{
  "hidden_size": 640,
  "init_std_o": 0.0,
  "optimizer": "muon",
  "beta1": 0.9,
  "final_lr_fraction": 0.0,
  "max_seq_len": 512,
  "doc_mask": true
}
Each number is 128 + 24 x the weight over the matrix's rms, rounded and kept within 0 to 255. Layers, rows and columns count from 0. Numbers have three digits each.

# layer 4 attention output, 640x640, rms 0.0874, rows 427-599, columns 560-639
124082118151137158096145076080137139143121148129143121129145161137172091128111121084137086096162113106140158141115117113140116090113140120130114137147140107152151114119130125074149137105134136080119166149142181162110150118117122139170105141
183090111102130144120120135146106116145161128142139174130125140140127138120113109173091115091143117138127100134150112152137096118093103128108129114152172169111128136155140123194106128091165131100100174162090102139164152205105158152102155130
097168107153164118159156132163177125136126103126141118149114118141113131147156129105139151132123126122168161123133112095123130166111146110122148128111088143121173103131105138139156128106137106093152143130134136142122161083150119104102113087
108122142127104142120154156115161138106160117125144078140098170150139145136104127122119127149084141120109115142159137132123120152107092151128091168108147095137115091134097114129154156123116109102137130094115142131130135169152126128173156134
155095090118104107120078129152167133125101161142102154130104147156128094141156150143131137131129126113139163098152148144125098142139135100146169110111137128104141120111107125129107117101139117141127107145124125116110096091092108125094143151
138126152157104137100106084166104161127152159142123132135165137134093119111122147138139139106134122095144164138106152125096144125131114095100127139133146131120118112141119096110145156136135144150146160077122146130144083106125138103115129108
130172110140106122123160159104097111104129138145124146099118083135104152128145093155137103132131121120163111161126147101113161109152152120119092121130132122142122133114111068124122088119129119118121129085120127125097080100095125163152112131
151168165137125118094127117193115114115129143118113113116137088115125146150132124139152126122156140134126117125140127173172115134122143113126128127097135123140158140127142109138132149139106159101121152090165119117101104082137127119131102153
112100103101099092119077091143136121069137101151096130148127105150107158116120105109132139143167131103142157090123135134123138101119131106144143140111145108121132124105145111127129139104133124122126129140102130110091134149126141130123108123
145143169112116153124119151145130126167164108115163105133105150123163100085111111157168109114095117172154147113151106120086132112113136108131111121131126113107129127124130110156131155136153171102128144129151093120120133123099151113093142137
128133110155104155138113129133163115138114126122157153154127142100119133164126197140129135139106133135140079125087105146140139163120120150131092118144168132140114142134131114130104122074150140122124159123125150132106117146169088130107119113
171120088142105125151124079158129112109116127104097110145118144129122105175102101090131159128126146151147135120113140139083116098103104096133098125143112144124130092119149133162087087120145149130126160146125142120114160100151118135129175168
173149139142139126152142157092101116132103109105138153107146172117096101101154118132121145157132105095153153156145175101135127143138146142167125136136101112103109120109105109129130107089118167124107107136115132167123202142131122128117110079
150118148139139129141149113176109130126135113124127164122108118130156106090130154117127086112105139148116162100136105152133171154121177120160150193147119107121108140092080125140147175121107122134130151139141117106151170108139120103128111124
139101110114116116125134100146126143141160145123157111138097120131111121127106141134116109123120120136138127119088105118111133155123125106124129127143112165155124099100134089138119136115112104106116156093112126097143125130148119107104134116
170118126113105148053100126092118093178160130150126149130165088150163127143128129130089152129087128114160097094140123129169126143117148169121142127134134164104112121112139152119119153129123116102123145081105128148109145163124105148115140108
117132118130133111131085118145137145133148092169154104119103106139148146137095141099139148115151181135099137104122111161136117128142123128117098139160146114144144100136139101145163138182117119150090147116123127119111127128126139149118130119
053088151110134129113103136080138118104122113122150116110144160118110141136136127135150127131132140125146148106118133128097129078153136161092123115131146143114118083094114036139110125146100090133136111149157113131113130153127149160133132093
123134120128096110113167143097143158159115143101105130120143110129086135123138150105107104110111129127108109131111130116158094105149135169096111122132100135159151143106091146112157174129137104111129144111166114130130100149110091122117114127
113091154140147143107165135123154146151158137103128161109108153165123121144106126122126100116120191132134149107095169142145119109123133117131109120096149138148112148139120120124143134145135107133100161126114121117135104114113128129107100152
151143102152092144116097112162142107158130104154078112134101132122127118138121135122136144140108118114116133125123148117132140122167108095136106141096136161111099143135109185115098131100114116154124141102100130129152138115162167129118138115
114121144129089125096169130121171117101142131123089104124149109108117160150130150148132124110134138129120140094135100125125078164110119126129128142153134132143105144116121103118105152124140116161128088153111128154132129139130131108132102148
101169125138101127109170142119113159158142118095156139124153127109102124139107138135108140100113120119086102171142100129128150148089139145136139104126125121115160096153127108132132108109127155114113103102153093153121146129124106115121137137
133098102171126096123118158104158117167125141159123145107119143140117151116155135169106131140145146129102116126084128161108148114089093148127114139119144128162117114121143122105125158153158121074137110125151149142145106151163107123154158153
095142110130082104144110125142129126141146140147127146106180101119128153096146119144099119109154144137103132157118128167131112125106132120134153114160136153145163154122136107172140116131107109120124129112169110126152158152101166107126095124
104157093138133142100105131074120177140139135115112163122111134117136127147138097118114182150142134093121149122115159157080100131103117155121112094134110081105080133161129119147111143175151157099122111109092105151133120147158156114144088121
107084096119119072141059130140132090091165107118117126133149144105146130155110130157132156086141117096139100149143103134131112138100134128161120139123132146112116157079122107105129122140112145122120136152159099114130159124135122156098126151
138107081123116148150127098100125110122102136178160136126149131154138078134106065119130143100152128148128103128093113136127137129165144129128122158145126155133156120130160111105090127140139146115166181100151154132126148127097123137096127121
113054116165125132147116124135159140104148123105112144137128141112108152123116144131116118128137108152130084101133125108099132098176128106151135128165152140126112126127140149093137121131132107123141134109148161105186149130146149123132131106
115092171144151118170162171108085108140088160111115101140111114116138147148155099118125142120134138119131131099140143135144135116166156143099126150152114124166132145146126133101130173122099143120155159140137156162147145106135163120134129124
129193147093114140170158148130110169165112132155154143061123137098120104102120146133149109102134102131148134142102136098151114128119133168134147134149085134125167134095120157123134134157098149106118170115168124120106134107127076146126148138
123146162112104124129166162151131169074143122114118098176137121125151156126144129126168144170158116140140126143143142134131116070171136095139129152167085123120121116143137121098141112142135108127107142130135128094146102124142151118124125153
118097103118147144092127084093189119099109101159117135147115128129133126142126144151129107126131150155136175114127165156136121127109120122113105154133131135157124124135136120140155104130181139114114091106140147117119126091153142112096153135
105131136115140112133124108083147110172107121110151109101099145128119171136149124142133099109094136124079125143125115138146121147134121128136113141100116154106117128139141119130151081085131141154132118161117141156102159146122156115124108142
105179138116100129113122135068123143152168104132117138133149146122137093130136135131179120135138106115116168101063133148118128106124140117159123137124139090090102144136121135144172115129116129101119126120121102153131090132122133125159129143
109106123116166087122140121122124161161118118156109055120105169133143151109171083133146150119168165141149146091135137113099114141149142140144156077140104111127124094132130140106111118165139129146110148129166137133101130142122129109122121143
135093154090134149111098132140126146143135121094144161150120111128134134165097128119096123149093133140182127136111134148108112112114144100105096161110116148153133128114118093123133096108152105123121096143157125168121135143155159124165121136
074166117176134126112120105119112133104123143121116090136116124135132150127118148127116134102163110113102097122127122092117137140080162174110098129157111141121120122122128123100142140127168141125119117122168104101132107132109141104087175114
162090163112159103103089111136137154104162163160151157092115099106133119121102137104117135135125126172124109115115106124146142122101110138114121145100111136121156123108113156090142135156139123136091117117125133137142149148124153149128166101
154131105132169126139166135143140173124136106136132126139145137116114111126098071107097097143068128115094096138091110123135157144150180098108076146107145130107111117151131082105130154057148153106165111133107122136101105158126092134143082146
129144160099120086152156163094153139132118106110126129110110098102101133140093144103124163109168135136122161164122125126091120148082150122121114140141109103114117104137110131136161133147102142129117091160098107093143130115099139122138096141
164154122122108116105119110129137138128124109136092132135101126105118107091151115126129106135123099134110122154149129149144117139122141126095109105158125104136101183128111194132105136110130109118085117104107136115095150120123119126099136119
125099160126190107107137154111157152094139156119138106155161156119108138128134121134185110118102131087135140131140090132092138124134144132108124107121143113129118112122106150130157141141137094113136105160132103129090142143146138135092133149
118167157122114137110120088144139127148123082116151135117091106141155124098131124131142137106115111088122144156123141122122126111140151150155100138131130115151131121127136146147125145122115142145141115128166118112113144142148134138081155088
103131092109101107164163097143105115114148101176149091111121119157141121133111173168138121117141122116143131112077116121154181135128115077122114105126129119107137147140157123117133123141137127110141154085145121122093120141134127135097124142
099098173128079089179125154109125153159098131112145112125132125143136120146089072093099174095120119128131129153132087132129091122140121114168134120162118129131116083109147126103128118161148138137080134165108091118131143134083152105123158128
084131165111126118116118161151097104115106150128168121117109166131158105118140117106119141113109110121124159123132101138141145125127149133103144118135120097075157152100159152100150140127120125154151132158120097176099163163172141143117124103
157169128135092140107161098104194148163138121079137116192132102157113149108099116162112105078102141121133128095127148150146169133136143105128142136124137129107143124145127170109137104101089161104141111151137123120166125130145100153144092098
131086158085167115140093087156141119151142191093083102129139111156113080141130135114142116115162145129126112105148114153111154103112133144184097144130097161094124173159133151154089151112110120142129108143147142099141090101144138100128143099
148129131106132099119150122112139124144132152161142152155162156139096100154111131162111087134135153161143096135142189134102121165125156150161118160117107169139146164144142128116160102124161124150150113172132121120109124129144134143120183115
143077135060120103157090084130084124147105090068118121136085150132111133129101150098143087124136136107106082120090115138125145139131146139184124148148138148152093109144131130174152142119122110124134141150152151132140097130161127117171127138
160148132143120107142086118149119142101107133090150098152145147125135141139137123128131111118117134091141145081159141168143124137139113155157098165103162116148106127157084122113106143146079143145126141129135104150103116133174112110113136127
129097113129119078138101180116127139124173150101091094150137132140126148112169118144130134113158117143101130130119149109098115134135153182112124153170104169156102107131159130107137123144106130109115113155101139113133096143132138121135138130
159141123140134159134145100135134106093150085134134133113124142128129127138153151149144137161142143115147112131147167103126128111193129073102165128117167182107145149120106176087140135114091130120082121187123152120165074156134116087140143148
105137143140106124108095124138106171124142174120150119150156119141128138109106137080138150120112158148138138134126136128113157130145096132119113125126117133123138108117149172121135100150110134103116138082120125122143155118167096109112132143
127121113108099139114146126137096139138129118174117124134152076139114107128127142117121180145104134108105124117101126133132145168114120150120132111147134134150157130107123165108086109119133133178120098118135124104134131146111129121183137109
128147117149113161102136134154094152143152132117160125115103142102119118126140158131093111117134139131122094125103111157143132109112123113079131132157157122135158133109123139146121122135137071143133106120147123123135141069130133162102138121
115173075133153148160143129136162099127126171113129132122140114096091093094128096152118118141135137152105109176136135093144133115134099131127126124109128125120129144135105120140175135114159139139128145172133121122143140172126131134130138139
129154121115140087109162114117142110180154098150116152148114129124151138138099103112130151149108142132123123134138090137132097132138130142114150074147146140150148099147153127165131165146150142157108097178118149119141075167156139123109128096
128165123114096122168156105120130109144107118095137104097159120116093171141132122098145096126150131151138138114143121134125142146103106127149125157118141113119143106132127141096175144102108125167125136127101119107155132094141147109086118118
160108113119152137152123172150114153117144132147091147167111121134131135129149119145119141155108148115118121098135113135136113118175129141108166119123107160160121100117134118144118129142118111107137141088115172128130153129121135156104112134
093128123127141153083116119093129139147118132118145141126149170151142156134120143098115125103150127125103102169141142146160141107119153139115121119125121115127104165140160139131115132139080126125106132100110098137096146087108103127096139140
172099129168148096136154102101143144163089119166108118097170117128140132106121142101144139138119142143135117148134122094134157137110125123125119096115134093107139107114139142140105118109145101117113152154115092100148174128164111136141122126
114127145116158157115129106122158147143136125155132160116134098119127102159132124123128134145108153123134070115142135087105102108097143157132083164122148156103122134156139131148101129119119128116130132161142119152105134146110093154127112114
060151105090127121103133114105160126118109131161135161140111151115110130128161146130149157123124131126121146127134109117088131103136137128116152136126140150161141127183113167135117117123133146114149077133130108137146128120116130124136166130
114124122150133141125175095150103171103129113125142166127138097131149134141070118135132128114113142161141132148129124129103141121161115127125118155129159108141113115146143124072136123133130146130133108129127159205120146141114133138113120118
115114120122125149116180125137109122143123128157121121146148134123121110130216125134106122128087141144108106113136130145149126108109147091150112118098146158121125149135168136141159160108127159139133136135100125109124106081152157125125136131
115155116155104117124124102159106172140114131123118133118108117073123143122123110136128106106139151140143109116099117130083119093177123119162122156103135149110127140120145122148139112106098128133134127142170146135072145130152141130171180115
129099112149100124109119157124148159081137125181118128119145124119093113143107105110172128069120111127151128125141121127132091134115158095145161126128158126159118166116141160123137159172145122140160137132097109113135137134110103148122139151
142084152121102077152137143138113133134101164148119127132105126107101185155127103108093135128135138146140139136129134083123082139150134127093132143176115093112123117137148128086108104114104134122117127124131150147108163118136133105147154114
125147119130132107112124080113134113116159139091150109113155095150119135125134124122112141111129142123149116111155132098120109174136148138162164118131132160112156087146127108143145142130124144121129124135116176162149148133110104108141121069
152114105148104093127132085157133145187129157167145112134125082134076137127139124147139147163145135119163128122128106106152145160138119123146118118169125136084141128149144147146111125105118159149132142132064140113144099128118147168124123105
101130133153111101099179135109162092110141100134109142111127115109119140130152121111138112107137152129138124091138142135128077091128118129128107119114127132128150158144124105133086150092141146110127081136120070155118108155127093148116083117
160115123159139143143088130127133129127161158075135137118134089129146146116075099123108117123144157115143140108081135130126116094123144139131120119124120107152122143125103112146137108110156161149145104089175135115117111108136151110103120075
146100134107110119145127136144128128117065189106124080134163134125125151106140092113093162133124158120101121171140105074132134180087129147119122089144129130139136151126097138117132156166131136108131112097133144114119154121121118130110141128
093074099115143067124192175113165130126103148099158150124120128155113154160152152119135116130102134126119116140148151147121101119135116125073099157134127143110132087115161133109103126122118148147150127124147132153146139100104141146122113184
089084145149144131102171137130098165126114127159132129140133127102152175151144138135115160144153100157119114117115156116104166103122124125089134150099128109140114143130129151116122103122133139146103070118103106116132138109114152083100097117
136205112160162136131184113113130131149115120128115132171150143145082132147166154126126130173152144143161122156145135141109160130148142117160112142088139154116083114144169125112125148119107120110133127139124153146080115175136140112136107108
139122127092130139117147133115096104137135140110128116141094116125117156106144102164145113143156153132129069124120117146125134124126149093136114130145171135130155119115138117133120138150149115154120139138111155119147133130140134140098095152
167095106122117145117147124114057180120108124150114125118087155133146126150102139140095124124139130087120105145122108144101130149121122151159139150145117111145110137096106137128135130116122146132128128126119118082143146125155102145134131132
075122113146138136148095153104140164138127127102150139127126128113145149106127141133093149141135151125104127135126154115121115079100134147122172132109141074168133158122124090131126136146107137126120137163108130123122133104129137129175089168
134175142107136141141100132111142137140137128119139143124114171127131103178152109100137094157124140112185141148119158113117083131067124111106129124084173118110146127133139089134122141113158164124097096127117100148101133088132121120121162157
080160122132114097094155114089137133096122127080133138155112154151145112117141166146140095105113139131105124141106101103146166141106131120125114135122169151136110141130131113126145116139126165119107142131121115095122077144100129153128081159
114125116132116142108124168112128114141138053133112079138148136136127142160093112116129151148136104131128103131132116114103144144124108135117172121154151144132134128116123143127182159142157115122126092133118149158123138146145095114117123120
134145131116118111121132170139120128124044168119148138134116112110148101109111134120085139101128152155115141131142117098097114131085129112108144112106132103144123082156140159103107118149151140131113129143123116136162126116119125140111122151
091137144129128114096104143106124083107136112125125135120139130135148137132167095115122132113124161129131159140133120098130122136149114126120122142133138147123126092109196122155147132125152124130146139135091097120112159145126119128141152118
121151106156154160101158075163126079117121135167147129111168131094121108125126088158119123146111125150144136109151106113140110197118153124116141122130121130118143121154123113145121128138142157125130153111103137128158134157125164120136117163
171145134127109135102112089123170111113129089135153102100146123126162170143083109117149128121094120132111149159158126127127158136132118101103117105151121121143107126106132120132098150175161124173148121177104102130099134142119127158126126146
151113130160092105114131172136102108115148181130144165145140148120128128116122111143115156121110121133134121086146103088093097092158122131123134142127138112142121121139135120153121127120135102146185095169152144139144107177126149128159128116
117085150144138141114172113093093132097147124132133126159093115126101116099129135107129106147137134155128123105134134106131149117141118123122142130104120107117125130136163119114155124155119118156108131114117120122068103132138126167139113114
150149146112124131070134097144150141118098139091117105179144139156173140106095103139119135121133144125114128164143115125130153149117145124163130132084160112115130137131136129128133118114155124107120149127108160092106125106135143109137143149
125144166141114107144140140127137126141148082071095131160143149166116147125122089103140106147125155124109124127136097115100109168101155143108124112105121138117129149166091153149157103140128176115138139113115080105116105115132115112140125121
130118118127101138148135113130113158121124123118125093134133159078112106115154125112139094161105130120128105140133128126137105141118100084105113152128125105115147151130115125156096149109150118152120115102136146134125143128093130139128092139
117147104154151128150112093199140117121099134142123146144106121139130134123165118123110112131126143136145093169134112144111147106091091145099111149148102155147136140143108158121110113145115102120146179154118124139098145097156087144126082118
179117123120108106120125101113108118109092152078119112119144130140118118113080126126139120114143117094136129129125099106110092088120131150131155143148090116137090106139129092129125088119142120116126126173134106147127158113121123145127120094
144166158160105124123157121127150179123164139098125083121121115145121102125130070157169147132115126152118099099155143151115125132127107112116142125104153138127131091151163150154115127128145157128155119129168148151185151121139116087081090131
110126088156152132109119113085131169107145125094084112134100165100119107133124123155157089131125125149134150106121123129142110127103113125146130143106138090113126130108120120166143125143160112129108129135158115113129111107099124153121136124
101170144139105104110128128124181109143172147133133110164134144119110110100113105127094112126139169147126133141137111147144125127113111135119160117095124175128141110090174131125160106135127122120142106121133113135104187113110161137122147150
112109074134178141152130113093131146092153152151127158173134149130133095085100125142105059119095127125116126135118146115151140124177108127128136116118144137123111167111149144103120143135120142149116151101132088117160107164110151129156135155
169146112103152083119194131141156101085185206133087095109195197113125138120222181192092151116161179090141188094156133116093119164109121132150110140090175160168154137141148106133145112154075090110061157104147143076108107056205110162178104087
125087087093132118129149115152144144097097077117119109120122141124151120121152135126116166119162126113115099155143176104114153173111191133128104149143127155154104104087145168147121131089146144101133092106132128165150113135092129143101112123
141111115124130134123086157130141125170121144111116135110124142117133155142106116136121148122110136119121112132156152114166139168145160134144131139134157158168138089093110136133129124138141137119083130134143087172125139135129120166103140161
093122109174154088131162097098173102149151097136114155110106129102140124109127108126142098126139150160109155160064121122120115128118147142130090085132118127121130142122136131155083116129125141161155119134122134153079137150110134129145116098
132058139134162136151160143114089172152110136138161111140152118144124143127128128146125095085090078120137100170112145134112133104203123126153140150120103172100141186122104146147169111126110118119123119140158121150127177103113084162157104114
107135130136135106155081124102131093198095141119131148109071123127153107139165099110146129141081147109132114094115129105196136137116110147181103124095151152141126136147096148134123115164174102101144124137109125121105177140092135113135100161
157107145110144138129153161120162155163129150110160130166124123128101095157171123124122091147110127168132130141147127131106102142138120094139145112127112126142148120094089147124115102136138131134109121121131165149145146175073149152121154158
091137117097148112155114129167103100163149132195159106097104080111131149161168141101114149116113114128110113135096130136098106139160159119147170119136093114106142096098123114151120126129124093148162132148113127137171165131134134133135149123
130179150146118117140116074166144118125071150121123128126113146127134152113137148143135123141127151126119123143139119150124096174137130134152136157128112128111135132086149121148109114150169127104120135088129151130146166168126150115084130142
128114124122128160151136107180100148134089141105114127106109143147145090112182168138169159122122104133128160145115122144130139100143179148165151098132101097095168134110128143111115130172135147128122143149131131132147086128126192125130101141
173175097106123108149123126127125141135102100143119145124129115137129155112105121129143119109138152119105106116064143135084115121132125107136151133115146124128107119162166124125134088108108105150098115114151134130149123120088093115086149133
141146128138145117167141114135130113151144101152152172106121111105133129151103124153135137139111163115093154106138157143135111148096140113127120139138129111156146141172130108111167113163124131148114132149127110136135045123110145126128150112
109088120084118122128145121085092107149124148134116145135110147115116155130130140114108128155132137139160108150117145090110128119120141164142145113141114123108152095095148121140134128118118114131150133158122184153196157118121126160128117117
142172132135171139108129094130131125146133160131110117111095148080093148127128133132120117127129154111156119122113149136128130091148102134117117148121123102137116105138116109126097152151107133103110111141101134142113139133155173140144116088
135111137144129129138106123135098149102130073127170131146128106135121142154117134152111112096112123149109150140124139135153164131113162092111158105141110145134127113159160146141166137121125122102124114131144128127120137136108124103120077145
146099112127135126131105130129158127134103149121123143163140120118128140120129123130145127136137115105139133107114116112101121104144133136160145120122116108162168147131150123113152129144142155103096167163141127108121136137138122140131140144
131112132102157113116170144100134121119091098138145099152120133144105153132118146108094141134117088119128163143143135158118135130179119112111116160148139140139105155132133158133125127087094169148139092130101116091070103137143081162141139096
148174128142106088120150087130122176169143137106127117121147150145103143094155112127140102157091119110100124139082129113120116172130119159100135137133143095099126133131153128146158109131102101129125112146135119124104173122145095140122092137
175127139120144111160126118127156105156137143184148129142096122113086128129110111152152114124139095101145125160130119146126122114159122131126149103151138133134092113118153130169129115135198071118103078109115164132109150141123177130130145097
130095121104136148110161116106145145094192107150110168118132162159150117122143147133110065127123120098135141156124120134134110149131122129157138111144110132112148126123111120126160150150142104156108105107132135087145134140114166107174172119
160098154099118122150132135117135153133133146129147114123115109134129101105099122129126122159127162116124153124125125123167104116117105113100127136157132126111117170126125116068069171115127092082104139128134122125146106166113126117126164116
092136102143113150101146082108151186107149113138179111162148096143117141153121139146104175112083156150112123121098128131114148100165076131119176134120135158150158121128135162087134139111153130121140152155155124123147117112113149109094126106
119144138101175145060142172103056141142105138082101119108118146114152153134149097139162146133122112144125106099105136102152094107106166130133158155155131091145132088102120112158125118134159130129098108134133127132146159109125142110142113143
115112120104079089120130160166141139084147101082147092115137119153130142124127151122135158125129109111119144159127140138139107151138142119131134115123140111092113115145158120127143095118111103110137132112115135127132122134107162090116132111
085120113115140097052119148141099119095106167136133145136145128110135139104111096136132166123118140128112138093136127138116125124140133107149161097116180109150150152112104164076150124117149104133138109147126125127165107129174108139125130146
144135156159148147133197116111117147163142116120115178138123125091146154133179105099143118140144153134113125115166139088138139111149141119148095124106105117111124149159105092104132100139118104140149142137122099146101107076124104170146075141
138166127116091137107078129151148124111113111128108093133127119124140129139126124137124159094120138157143155098122166116124116139153101107180170141127118138124139100089106084112085126151107085098152143131127147134131158119127127115146097124
114136172089109118175158145121109134128136120146151117149118143134159130125147151136150115142115143128138155165131139145126123149102107152085109109140147145124107149136119164083145106162120120127132156142102135105138091152147126155118140132
136169143133142133167101085119167150118140089128136154171141122134112115146143133136124134099158113142118129117145119114116119081155125135113146145141080113147106128132122123136147112113128105097170148133127132158143107160101163123114139123
099149132125135144123115125121133131143102092164121109141116129103109105124117133150113147163159155103146144132140100144156115075153149121145137141138096153124140105127148155153152092097097119095144130108132125135124115138131130142158133088
156130112148137120166138136139067122141193140165093130109174120136108145122144108125148126136116114162095126154118141148126129115104132168166099137107144129137167134124116112139124135112107102179104142102125151116148121077140150174183109127
163142100126168163127152152133152128168168131118102129098167113133160118132093137104106121116103133125111122152081130144111068144152143136129096114125126107162117163099110161154138119105124135136094100139150137150143147143135142126139149124
110084128087121089140141196101153085120083162130122070139107131125129153101129145136119098103134114128129114121126156105137134126166140145167130108146140152129106132160107138120132098102182139149122159081153078133127105098129154130116156164
120140141118120165097105099198114160131122139139122124127130122138124165100117136148119141124171193131139126104108151119068101110093144116124099130162122100106104133149130107134127149146129121150127107109133124125136141116111154136128115175
127152124124105145117162122124101122119129106093128115100147146111108163149148142135175101154116125087109150134140113097084132149158100155072113116132118129081117154127106133129167146134115138117144123101132100130154124142122153146110122091
129081117130123116125103147123110175107195139130094154139141113129102135154135123114110148127133141108137106134098133071153132088130150140118139122077113129123141195140131108117130161128098118155127099121118116142148159130111139130110136133
100119137134151125123142153130126089142112161140104125134117138169094132138145115183116177114104125104139130128150116138131084148113150136121159152142115135129159122132155137159164154150162132138128157134155158144121143132114115119123138104
118167154101107137142152076139123125160073153173159134147127118128143157165087128133111142124126134156146166120111126125112125133131124130181141161107116107153077149119119143133138106115139134128107112137121099138159122167126118128132109134
137140094171089103129153121122153117112090159097115145156115131128115134137116101148123134124148135136137110148127150137118066143132128118089159140096118114137114076123104164128131106112146116150138143106148131126115128155163154126105094152
111156139168134133109109126124106123090142118127093134108142129080161118146130147111120126166138156131139129119148136136097175112112138137132119123122126080124124117147101137124097096108127130138131118171112129154119114126109172091162113151
156161058137137127116195170106141138135136160125145156090090079109137125148159069135150118105112178114109131115106124137105151147122134123112168130118150126134124105134133115093148111139125125111153064149131126104134134099129118123124111141
172144177150102145133100110101133133113146136128140123141140148185139137117146149162134137115083125120170138103129108158148145173127129106129150123163120115095169157119116115117121090145146172120118103159114115144142114167128162118146131083
139166159134152120155072123131120106102114152096132112135113138158141157093128091135141153143143155118133095112120096135150110156154144164108118126144127124136147090108148131151096153117093140144151117140112155084081126140089124127141115109
139136105111170140123139129138112111140123136122122131105124138148126116112121158134148131127106161126118119117127155150127098132138146114108085109161155110132145137133122098150143109111136124138078164100112149148157169117133161103115150106
148115095152132084143123150132149114150147169122099132107131132137137126130110141150098134146169079105118080140093166146151142121145162118135145127112101176099114153118146117154091141146123186142107148132131159147129165160115142137118110086
103115148157138172137141138138129128104111176126147137130112167141130128142097099135121115131146086141111145127092140129129156107092126092108138152187156143110105137140110112119101135157128146123116175110127113140144138110103147140112164127
085114104123103108153090136079091113057119127151127134145090113124128107149100097122131203166103123162162132114094138110088163136106123139149137158105077158138153131117131170129086102120133115120117140107123113130145104104129149117117120137
160128099113110118101136159169062133113114129138164080131124110115138103117130122148162133163130115129149101124149144132165155161142142132108128123137140154122143094100119164137091100096154141145126102109114169108123136127159138159144090137
118113122134171147148116080138051101104202133140108143137137169132129149121123111116119132135134158120145117136157119124107102124114137157112170111088132144120126123090113125100119121098096099111137139073131144161143109142136100134109099146
112093120114116085113127116141121146161146141134094104157117137113107128115115110159120139140114101140142114089110137127140178129104125135126137101110115108164122124140161131138161130111115120127146111110106121161138106101123170133129123133
107130110123153167143118132126132126173122134155109113114090162134098101110175123116122129149134161114126113124160128124141118097070150150129119150072134152086121143122102123146172118104146120147096137103106146148116153141172126113117168120
115109112126128171108128110133131149098104097110142143138123154133134142145129152077157068139143111108119147094089136132062151120138166133123118129159135166132103112119110103124123103107137180093133122105115115120107163126148141090116127124
170138145162128095125119110178141172071140159149130133121077140137151143154149139143118113131117144127127143130117114097113092108103126147114128167110140141161152148117115138115112104152122131120093151139128117146110120094146160106138150115
096106100120147115127150121154143151104133131098129106121119119101087131139105125106112134137147090115134163150126113097147126150158089092110088160097154129079118147099121104143110131130123126078098100131105145107101122126155131128144071147
116133161101140109137097089114161127137099152107141144138117126141138161140124119123133139121112127138088099086120126182102112149107149119113141140115116109134124140147121118114170161140145127127107119123123124094149112129163152119148130116
143151139151127142117079126165138113102143167149087101113126144089104126154116171142082121100147151115110144132084100089141127118120158123162078117136137158138173114097106095107135093149134132146164143166125131068140164141162077198121128114
128117102115118129207141115126108138098148161113102130119121141175119139126132142136068094137142138128124138139113095115118130145131130107145144117142142095168133132148161115159116135131133121141175098121117078147124133170129153123149170120
115119118105134102142121132125106087097082167129114112120143120140126128108125136142147135131145156134110129137152144144186152124115098111145165115117124119115150162113102126123148146124124102157137155140155157145115137124121115106120124147
066137144180126113137168126130140141132130121126109105119145142140124133154085065140139137131122138136134097143122126114153175161138088175130162120125143161138104135121157167146145125130137144120134081108133125147146121158112107090135122130
092108104104124114130143153090129140128140125172121113135133121140146137142122116105145118158128140132124098102163117143147134152127137112121149142167104147141107136138115142125144098133141129136118113124128093172125139106144085141109131125
106053114146151136143148119156153122135123123129152111144109173147129121156132124119133145092144154099128101123113172136166142115121117109156178106155157142125153145109117101100151125157143123102142159140128115116099131147111105161154115141
113150113140142153105150070141115096137150171115144110107148143143111112142134136115143147132090110166126120116156124125125146118125131100117084135106136108129118149159135127145138122113133141107096117155137132143133116095096176099141141095
121134144116142194139120151158132090076097094154104143139121110173113124137099149091109110129137104114107148114102156146112159143123137136167112140153107150117161155143118176131099122105109150162175135071158127103143095104067147132124133128
174107155161118096136099085172128137116163114141104134108140107127097140103095114120109096093139139066163162126161172139111140096088172097134096129151133135148087122078116135132065123129117121107147102124117114075105133143139156132131089125
127118157144157089111098147117125102082117121132129107113099144087140132080107120146101100125130125056093097164138128135128163097149112171135123186131158111161121095090123081148113142109113115133120105096154113124131157115117159105112110122
154159178050129116132115144120122110120106127136103065156081137129127105076178118145100143141136143114107136088154102102119143141149161144121164127156105143167147154140137127135171139142107138144099130134150101119155112126137071136123124101
097085123124139125161150170174146125172108115131136145116109131124117135086164140142136121150164149102136085147109140131151110111128145146110120139104140130149118145140127104117124175143139128119151151130138167153156156092133145127116151156
104136091116125170155107176120137133115136143132122141124119137121146139116129147150170127146133130127128145105129136105137133137138165171111132105146118132151159113167135116140140133151136117151126134127164129119104143115165127130153144125
117126117120149115089184090120151085110117145135100116111129107140119130137143138083161139147141128116156110147114116091123118151143145163129112143109107154110109112142137172179101161170106169139125176138101129111105124084102148127158119123
140132126152079119130117089168139130122145076113115129150147105149132107095159142137108152138132144166100137169123132115108132099116122136126134130137154118130134153114133102110137139119120119167116101106132185139146147108154126105151140124
126139091107094062078153138139162177148138154114129114121142128109139130093133126111121179112120085126125129156125105128137125113123145142110102149096132125114142126118088116084127114128137110159119112107129116129166148170114142116138151119
114149139144137188097132142156109151100126132152100127115127134120060131139144120119079114127182121085143131139131148168169107170109102122171115156109157137134106135151111125131131162127147128148126112146115155123117146134158135139136110115
170133164120126135154076144177158119152105094138099100109145128134140122112132104130121127155146104132096100102141150137152095126150129092115093141112170160126132139114104130124137095146119140100115123104135123134109133143101149106148151100
122132107123114131107139156139125147168111158112140154129119132122153130155109111111146148145159131143138104077147150085136096108084158164169110161127119153121125140123117117149110144135094133113118121107133138129146127137132129153140127105